{"n_layer": 15, "d_mlp": 1536, "norm": "rmsnorm", "rope_fraction": 1.0, "attn_scale": 0.125, "init": "normal", "lr_mult_down": 0.7, "lr_head": 0.0052, "warmup_steps": 200, "decay_fraction": 1.0, "seq_len": 128, "doc_mask": false, "train_tokens": 602600000, "steps": 5251}
Each number is 128 + 24 x the weight over its row's rms, rounded and kept within 0 to 255. Layers, rows and columns count from 0. Numbers have three digits each. The size before them is the row's rms in percent of the matrix's.

# layer 7 MLP down (transposed), 1536x256, rms 0.122, rows 70-119, columns 64-127
097:116120135142127151079129145120158144122089164112106150089149160147139139104104137135133084120113143111066116141073110090138101101115131125105136121121140143120115129123115133155078119151111113
103:094110147139113070109152098094100106112139100154158081110120101144100094116132137142146143098102108129140097115126111097105153113141103112130129123107098072144143099079120090148147080192106170
109:126163119091129158114113115087078116107151115138123114111138099151134170208101112100131116127078157117134114129131084164119078119167125126166110124136162138135110138131124127144079123164130109
096:149114131158155101111158113097124116121110131146130140133124104118168164143138113150101153098096067155155112131131159142123143137129148124114165132106122112113157142124138099136125112088119092
098:155121088094141102134154088175128111097124121110120114118145117166166124145083114137120157109151135097123122123135152139102187148094133131111129098127116142117122087084139139108119148120129105
099:150124130130145116182099127149150096110110127156140106103137142148096108088134151106147186054114153124121127101097076101145124101153160129141104141156159135140111147137127153154123106153095165
095:151136104106132104061112136117134130105130109178122130162138107135162084137129151170120196131115106147134136137141121096116099120144119119108195116113126163126116111114150176121119155147168160
136:138109129121142137124106120122124135171083081118110150143125129168119118113071128143115172137123142083130104104098163155136127131152170163137136136111113090107106115135160152146100140154159168
105:128144159096102081087173148120128144155129107143152127112085135130128146127063157146132144142152092143147129112152157129145146117117134137156139145117155079087190121096173163119151103155128155
098:131114151123144132109131116104182128110191119110114114118165078144079170132095130112092129121094111125121148128120112138147108117130130134100130127114171100108178114195136099129163123126117181
102:127127135127160143133121085138089168122089141115111126157108089143126116134095153122118140132147133099142125147102129104114113124130098110107102138152096157127137094148124121141101124090120131
092:080143119094161151126115108129103136140151104145114154192137102102151125147111144136084170136090134120119126069112116095122131158112138144141105122166090095116091119085141123142092129117105141
098:138120141079119146153190132135110110123140073139127103143139125097123115101131119099139102111142113137115100121134198118103161113100117122106110142109119121127124091129164120128123103144134141
100:159134133126141144135129162181145114140158099159187141135164134132110107115125106108131155098139163107130114110150122119125149150121162117089147141122143137108127147158167126143155143131107135
087:173117135089080140115147099132124090144107097145172139128151103125141139167123130103157102137154109145121149124089105142073125129100116097133139116177119105119104151095134100119067108144124126
091:173104127109116101091120126139124132124084120138121120103130128161129105127121141122134167112139163098108150142110112177186122146151113135104153161092143110138125144159125103130148161103146149
100:120182155120144180130114118136143155134098165105125170165076132123174150143126180151143115130096181110159108150120105143144129165122116147152143158137157150145133127130100129134137112156117108
091:126106112107074130106146111126113093136113154118139135108184136163116152101137121124102102109171122123146139124151072141151116140127133134101164138132142136137140165122201107136169160124117123
103:151144098151110090134116144099108130141086122103135136084165151098116111155143092147092121136086094105105141134130119116123123108116113148100110132122133159121133147148088130153162131150089127
095:121117131140110107119166144144132148117127140086089085117141111167147146090111147144092125118134075142111155107107149112146125124106179145125129174150107113143123139123128064111167127144159107
102:095115109174136104133201127133115118153127084155124128129127137113106135148134141137132132102100118120151122089100159131121158144099151131086131136142087114155116070147139110110130162149108111
102:109109143131143115133148187110075163138140110068105153124128177138127096168146096151154095130141144129174110158110102184112125109134106140118158130137159091132129133148128107124136109131120114
095:129139153116159149116140132119105119126121143159156125132135128139107126081150137076117138116120156141128164129108144107130158157099131188111142103107111135153146147161127145105176090147124094
113:116118124128152116166125098105118108093132135153103149130093090078102131111093123120143105075111133097149126121098125126114128137141107150100126151093103132110150130130138169125113146140130158
115:142118111142108137164135131135095101144112125164189141132140114137106124165151102134164164167138111136134135139121161098126129160109148097111097140124130137120146158133113116135151133116154102
101:127122108085107121161135104129119107121138100097179172098126091151121113138144111145133151173129118103112123138142115104144138103111121132197139153156118152129165146130151112110123103140129102
103:124151112158083124098096118142135120152177109128156109151127090158156132179133108137116144105105108123142117124095083140126121104133115081134156134123106172156139132122099132143100153106114178
099:148132116133102135110123134127155157102135104117120136159086139111136139136185119146141106117143165129120136128112172141149165145127156137147124117128128117139143108159150131140217148117139148
087:117117104148134117119102140141111170144144162108112137126176103122081141095135098113128151169113132116114157159112125136118082114087099111148108160097155141066132139125125148108125116159114107
108:127165161096124118112142089143158124094121158142097169092148167118150076084129116148132097112128154096140169120157119157126107154139139125154151096113087146091110098118094136165187113115134115
100:148181130120050107115109156133126160169117155156099101133086134149118107132106113115153140153105134129110109127152152069161105168155153106140154118142152120124111183147136110133061126125197116
100:126111100080146162115110153181146113150153148120137118133111136170096158136140127132112118147122084101123155086115137165139132120101120128107135161118111116097103112138088117122137139130104143
111:140155139112104133147142110102083095101131128117105122150153125157120121124116159135134154144121141150142147123145128108101146154176151140149136126136147145121095094097154144178053119116127090
098:155146098123171170137082120175125124105160093119093190151148126097119112117112125123131085134102106107180131143130160110134094083119118090137113154100118109104122136132100151135131146155113127
085:133168111112170123164115123101102172137109148105124148158153107143105135174139135154128115131091125132186092125121090141123146150126124124148105158123123098101105092135120104108115114094099179
098:141093121114145144126127117164118107138116108083131150139129108123104128077134119134138107115109094074133091151088122110162136143148116152185147125116156115137131142151121147161111112155126114
113:172154124115097131133104149132172133119138129135103119120151076139162057148115105144131109141104150146123151121110085111119126126157178144168142140124123112114119175166100159160126144130159144
087:138138087105162133159127123150107108150152115146132144119129144171124152112105152171135085120153136129139107091158184150147151149116140100079074151141093144151139110125131113103090097136112120
101:132129152125133146142082112137130156113119155107148116121125190099120107177119117139068141126093115143094120133125134147113093108146092145159097131096124157083117150119118137157164128089140130
096:146116133098145128073106117141135125146118122083119152124147162155155125119105104130107150155136122119170114151148138141138170139143105134119144128120140137119116144105083104080238141090111152
107:138130137099104165095121105147167160107109148145160114131111121128105141127144105164101160117143126135108130111111098128185099148109119134125129117142147099121121085108115094126177093123127120
094:143078140134119123106176149121142151129089133080129094129179062154108133120131118137119129152101141145102161137107125099122121132143095093108159121134138139160096141109088121114144138126156107
090:095104165148132143115096126094109114098126125131111145133127131122089089151150089107205111107114150121122156156104119126137121144123146132132104141127106166137154124156172068126117145081134154
101:126133120150127156160176137105148099104136093176122140125140112144155058121089147142124096131170129138110131113132137093094116116172147122143127116145109174134153153072152121127144112088115127
100:111173152130104117107140148105143124124117127139113116096158095125106158090149133108110120106147117097132154165087107119197136143155096120130115083153096153128135139112148147151078076132135108
106:123120128131110123115108137102115129132116103093130090101073131107120117112107106132081112129128116139137148120137138123092103141132156100148114150144163145142165116113121122135079148115107143
108:122126155125119106138160156101104156135083117153151140135139173128115112103171134085135099108137138152128129140160126156184138108076096133112153161111125134140125137090105135165138145152152095
102:097099182141123127135143167095136128136098107137086111152165116080113132152153139118121130115069146146142134100114116147123151114135130116184129136121125078161106105130151121146115108155164118
114:136128134145113130105177088139142148148134098162140126171154095121144141125115127114132127140126129117120114114129156138107167108135129132159116134113077127148120145157131147160190145103138129
101:113103099134135081131122135129171164098179163136142153142144165112128167115137144138095128163135109131101115109111115112159108123159144073142105100135156096137144157113133117135140159136116098
# layer 7 MLP up, 1536x256, rms 0.165, rows 71-120, columns 64-127
099:135176121119124103113142146118089174128138124114157117131190150115106145129114142133142139148160169118093133172152134109094117092129134157119123154172153116159116093152122084131160104133081080
107:172136171115123147149110149079137088137122116117110130134088104145126144152168113154131132155133143088104140171131120108119088097127115143131104124106126162125112103113095107152118151152122147
096:119150099136096110136103158132106189091146078118140117121132158072137147128127148167179164094116147126140131103172137152106116154142102137129165096129103120153154107094126105063146139133162135
106:134129152102107137156094161147081148115154099105132067136203136187133152127136130160117130111126124127139125152155152135155110135079107118104159143112126098133134144139124099138143134100137134
098:103157150137128100145142149121114115089121100154102129102125114118096145168162162129089125112097112120122180139128146145150192129142104150178195082133139117132181173126124092168119117150091115
097:097112126124160127147102167148117192117130141159151137091142128142179136104123147140116169158183121148134106141119114111139141162113116128121145134145156169207107143121144090123125089116155132
122:132171139160142111167124136070126129189128078136144174137130136109117147119109170145097149097133136141118101143094129114137117087152128154116102148184158170107081079120158188179129127113130107
102:187084157147106101149085115151105125144114121160135142120165101103156119129147178108124154138084153102127116148179157177139156158122149124149132092139121141123111160142091109141142126141158136
094:099118099166135128100127128151158112111125131100102101143131138142140107134098139093168094176125100125130140158139160119130119113095100149133120129143167143090101095122163155104165107073144138
100:136136106147114154147115169135105120150116145075104121126115087125086144158077158129147131144108133107132095109118064111118102119109126090149110142090117114151073092159119152116132115072110093
098:105054124140087107100106144173151162090119158086120179129109082128157100129125129122122117136150146161123139145118106139116124118135065123147145135092168115113123134122106113093096124106111130
099:139137127146085141156058113124132122092177128145111097164137080113143162098191094098142133157085132105151134123114146145141129144108140098115124144145114070098124114111071098126086090132112109
102:099169084108138173110137132117127097161130163161133129158126103125109156127145103091185106120135119116109119149119121162113091075076123126113116093160144159144142140153123101132177139143114118
090:110176169143146095115082145148112131146159097147113114143090132139103140127157148155136104143137138118118118120113143077147098172151132173149139135115152137156105103124097126147132144087107154
092:088130120109158151162164132143120119158154121091119151155125203130150141120097122131141138126136150188145100144100116082090100158119128132152117100104123093106135181091141171141131157111109089
101:116107133136120168119137121141156126137135155132115106122140119144121121113068138147098107110153115174147112116123102123100095175135096155140126143091153116091149133106093143107141108144098147
094:104121113136121094122103126128123132105145073150142147106115093106093112144136128206095100131124137071125127121131143130128141112100129134116113072166124108129119130146147105123180112137144134
101:101112115146150133153129110123151137107160100139150127145098108082156151131140124124132138131102097131126134159144150195083129133119110137113136114127117142140089091105093136116125106155126128
096:131124138163119143142104112139145127143145108136136177106096149087113116113106132133122113111123133115161123157104143156156188099144130137142141171103148120114139141103130168141087157114116149
101:103133151106094140135105108141149166103162136094091142104093115122112175111088125151154110136120122117099099133096144103150169150129106107165116131142119135158122165141114156094136163116117109
105:112124140086117160089141162156102127105123125118107106143123130137117132151136125115129091094168086084156099089073108130136111113095128147148127101098142157138133147128154085141121162109123150
101:151119121144132090116107119119134127076138112104119103088144143119096147157127170154145100140115146105106148129103097112108114127167127097135130188131107084106122091122120107100156089112128150
105:103101139128163133152190157132139163154149095154071149150156071106123147145128144134125128112112160170131097071144116067094126125124125143120119135157141140136102151124122136126113117113131106
111:108090147133100110135184160092110169076113100124161076098103122129172116153151116104153115127137145119107134176176106138113124125139108153169088116115132121126107093139122155120150175093116120
095:140099155115118127174076090120129106166149113110108089134127119107182100108110092138107093131103100103134102127140128157115132146143121117102137106100123140064111139141120160120103119106106143
102:129115129184171078134128150154125143163140105149092089155139136132162131150125089158120133128108158147085137104117119087131137115076190108128159137118154137103103148095125106163149165107151130
104:099121138115112139127135178115109141132111098118103158147112146152125155155096175139141134128112120117070119160152087170112126143097137092131101111183131098096114082115122138095164125106108125
087:114127164139105135106113126106131169133126162107118133130154139097134139117080095125163113141160167095098135134110123111136118142113134113065157102158114180180103116146098153103125107151110138
112:122141162078093083126145124110112112134145112119129108098122133123162095189109119159108114131107132132118105114131092134150114120123150134124144114105142144087123104126129129127110077093092138
097:138145143134133135114161098138123155152160162110069097129138164118173122119087101109128154075129121143183143149141115133119133114108157150131171092103125145138127136147150147143124160105114119
103:151112100182139136150119138120080162136136114121124115137109145165123114076116116134126150139163123159154127158140138125147128130106117140111130110087131149138158117108139106146131129104146126
108:115161102107121154139128167138126089130113076119162132102134099112123155142123125106133135133121140131124126140146139118144132104153113125139130143154108142132083108113108124117178094090132144
100:117130108127132152121136120167142113147135084126096165155100140087149124158117151172103132101176104148125090104093124105078131126093156092105120123122152130085120136107130126112129162102144125
091:122118090109116122143127132146160106101139083123168127143083165104152105125111056083086131137155154099136132136145116123130130100134129123169140110124155154129120122092131128126145115177110088
096:141148111108119102129136121136155155128138123138048145115155133134147106103105109124126121148112106127164087124156143146101108081103149140150120139109133137169090118146127112108141127128125149
106:116165127154155155140145122097118113125128129128132156113107146125149145152066127120132140085168129123145153097153151178150087142094116134159154112130127168170153149138142137083115145085090134
089:120163177090093144144100149111145155144139126098115125112127097076137122149131120123112167129113126131145127193121116122096134081113116149145140149091116109171098149145126171111131113155132140
105:172108125114147122101133151137122152111121149150158138145132127183148138151142149100139097145140154104130096135156114141126164130132139192125172170136150128119150098126147124168147142129107141
106:083139174126118155161159125078158136144130116108142118117103107108128146159137162112113084126108171144117122093138100143128124123114134126142115110123163146111156145118142176158135173136106106
105:145161124158124121132108131170119071117157132136131118087148105155146133150107135120097096170098090083100152134154127163110126083133098133101094143177161104120104142110154159134171090104096108
098:107119124140150097105066141079182112141153116161153135178108145076101085154123143165131143139159139094140163123150156109133133116153137163129108102128111126170127137108140163133119109121137119
089:071108119092141107138148159128078140148128180150108137129150102106108140097119134134154145112119156109095093119141134091118144119081152121107121164115193126172101122106107135119134086153128150
102:182090124110104145128121173066125118127134136120110126101107117108101121085112141163115121200139126127106168129129123079128120115119141149121124139120104167123161194152115125128143148139113075
100:145117113137170148135108145174133155179087143158129162157105094138137131155137109136120145113150125151130140109106138174097139115166078139099138134141166116149098196103151117117106177130113125
105:106124128142139138138116179105115108112085128105127161102103135124146139136125163124134099081114147113151144170158114150142128147122128126125121106146131123132142146083103176146107138120163139
110:108157106130108105112147132122146136118129122146149134096128121109100140133114140092069091162122130110105121135165170107126115114157121125131119121126115129077116124107131111162091150115107089
101:169148071152075112137151105166108119124158135139166147164126116136133134129139127106113121086146123088206124115150174142131149119164108115116108104089084124167143128102141140131128081120133128
108:139093124170116127119139139141119135094111118155172124114123155102160094120140125138135154095130098138098096135122176134110121092124180203083177109137126132118142119164099099144132128090138132
102:091131131134158137131150151097149119131120104149132118132111111088110103145105120146123141112107145140138109145108164156094105113134141156106131148120105175131053144098153128154135125149125123
094:119132170108145157130117158112171126143101147115123130055192092156163148093118087155109143103156140093118117167103137175148164125146071134174125125119148104126117132139134152132147121139156110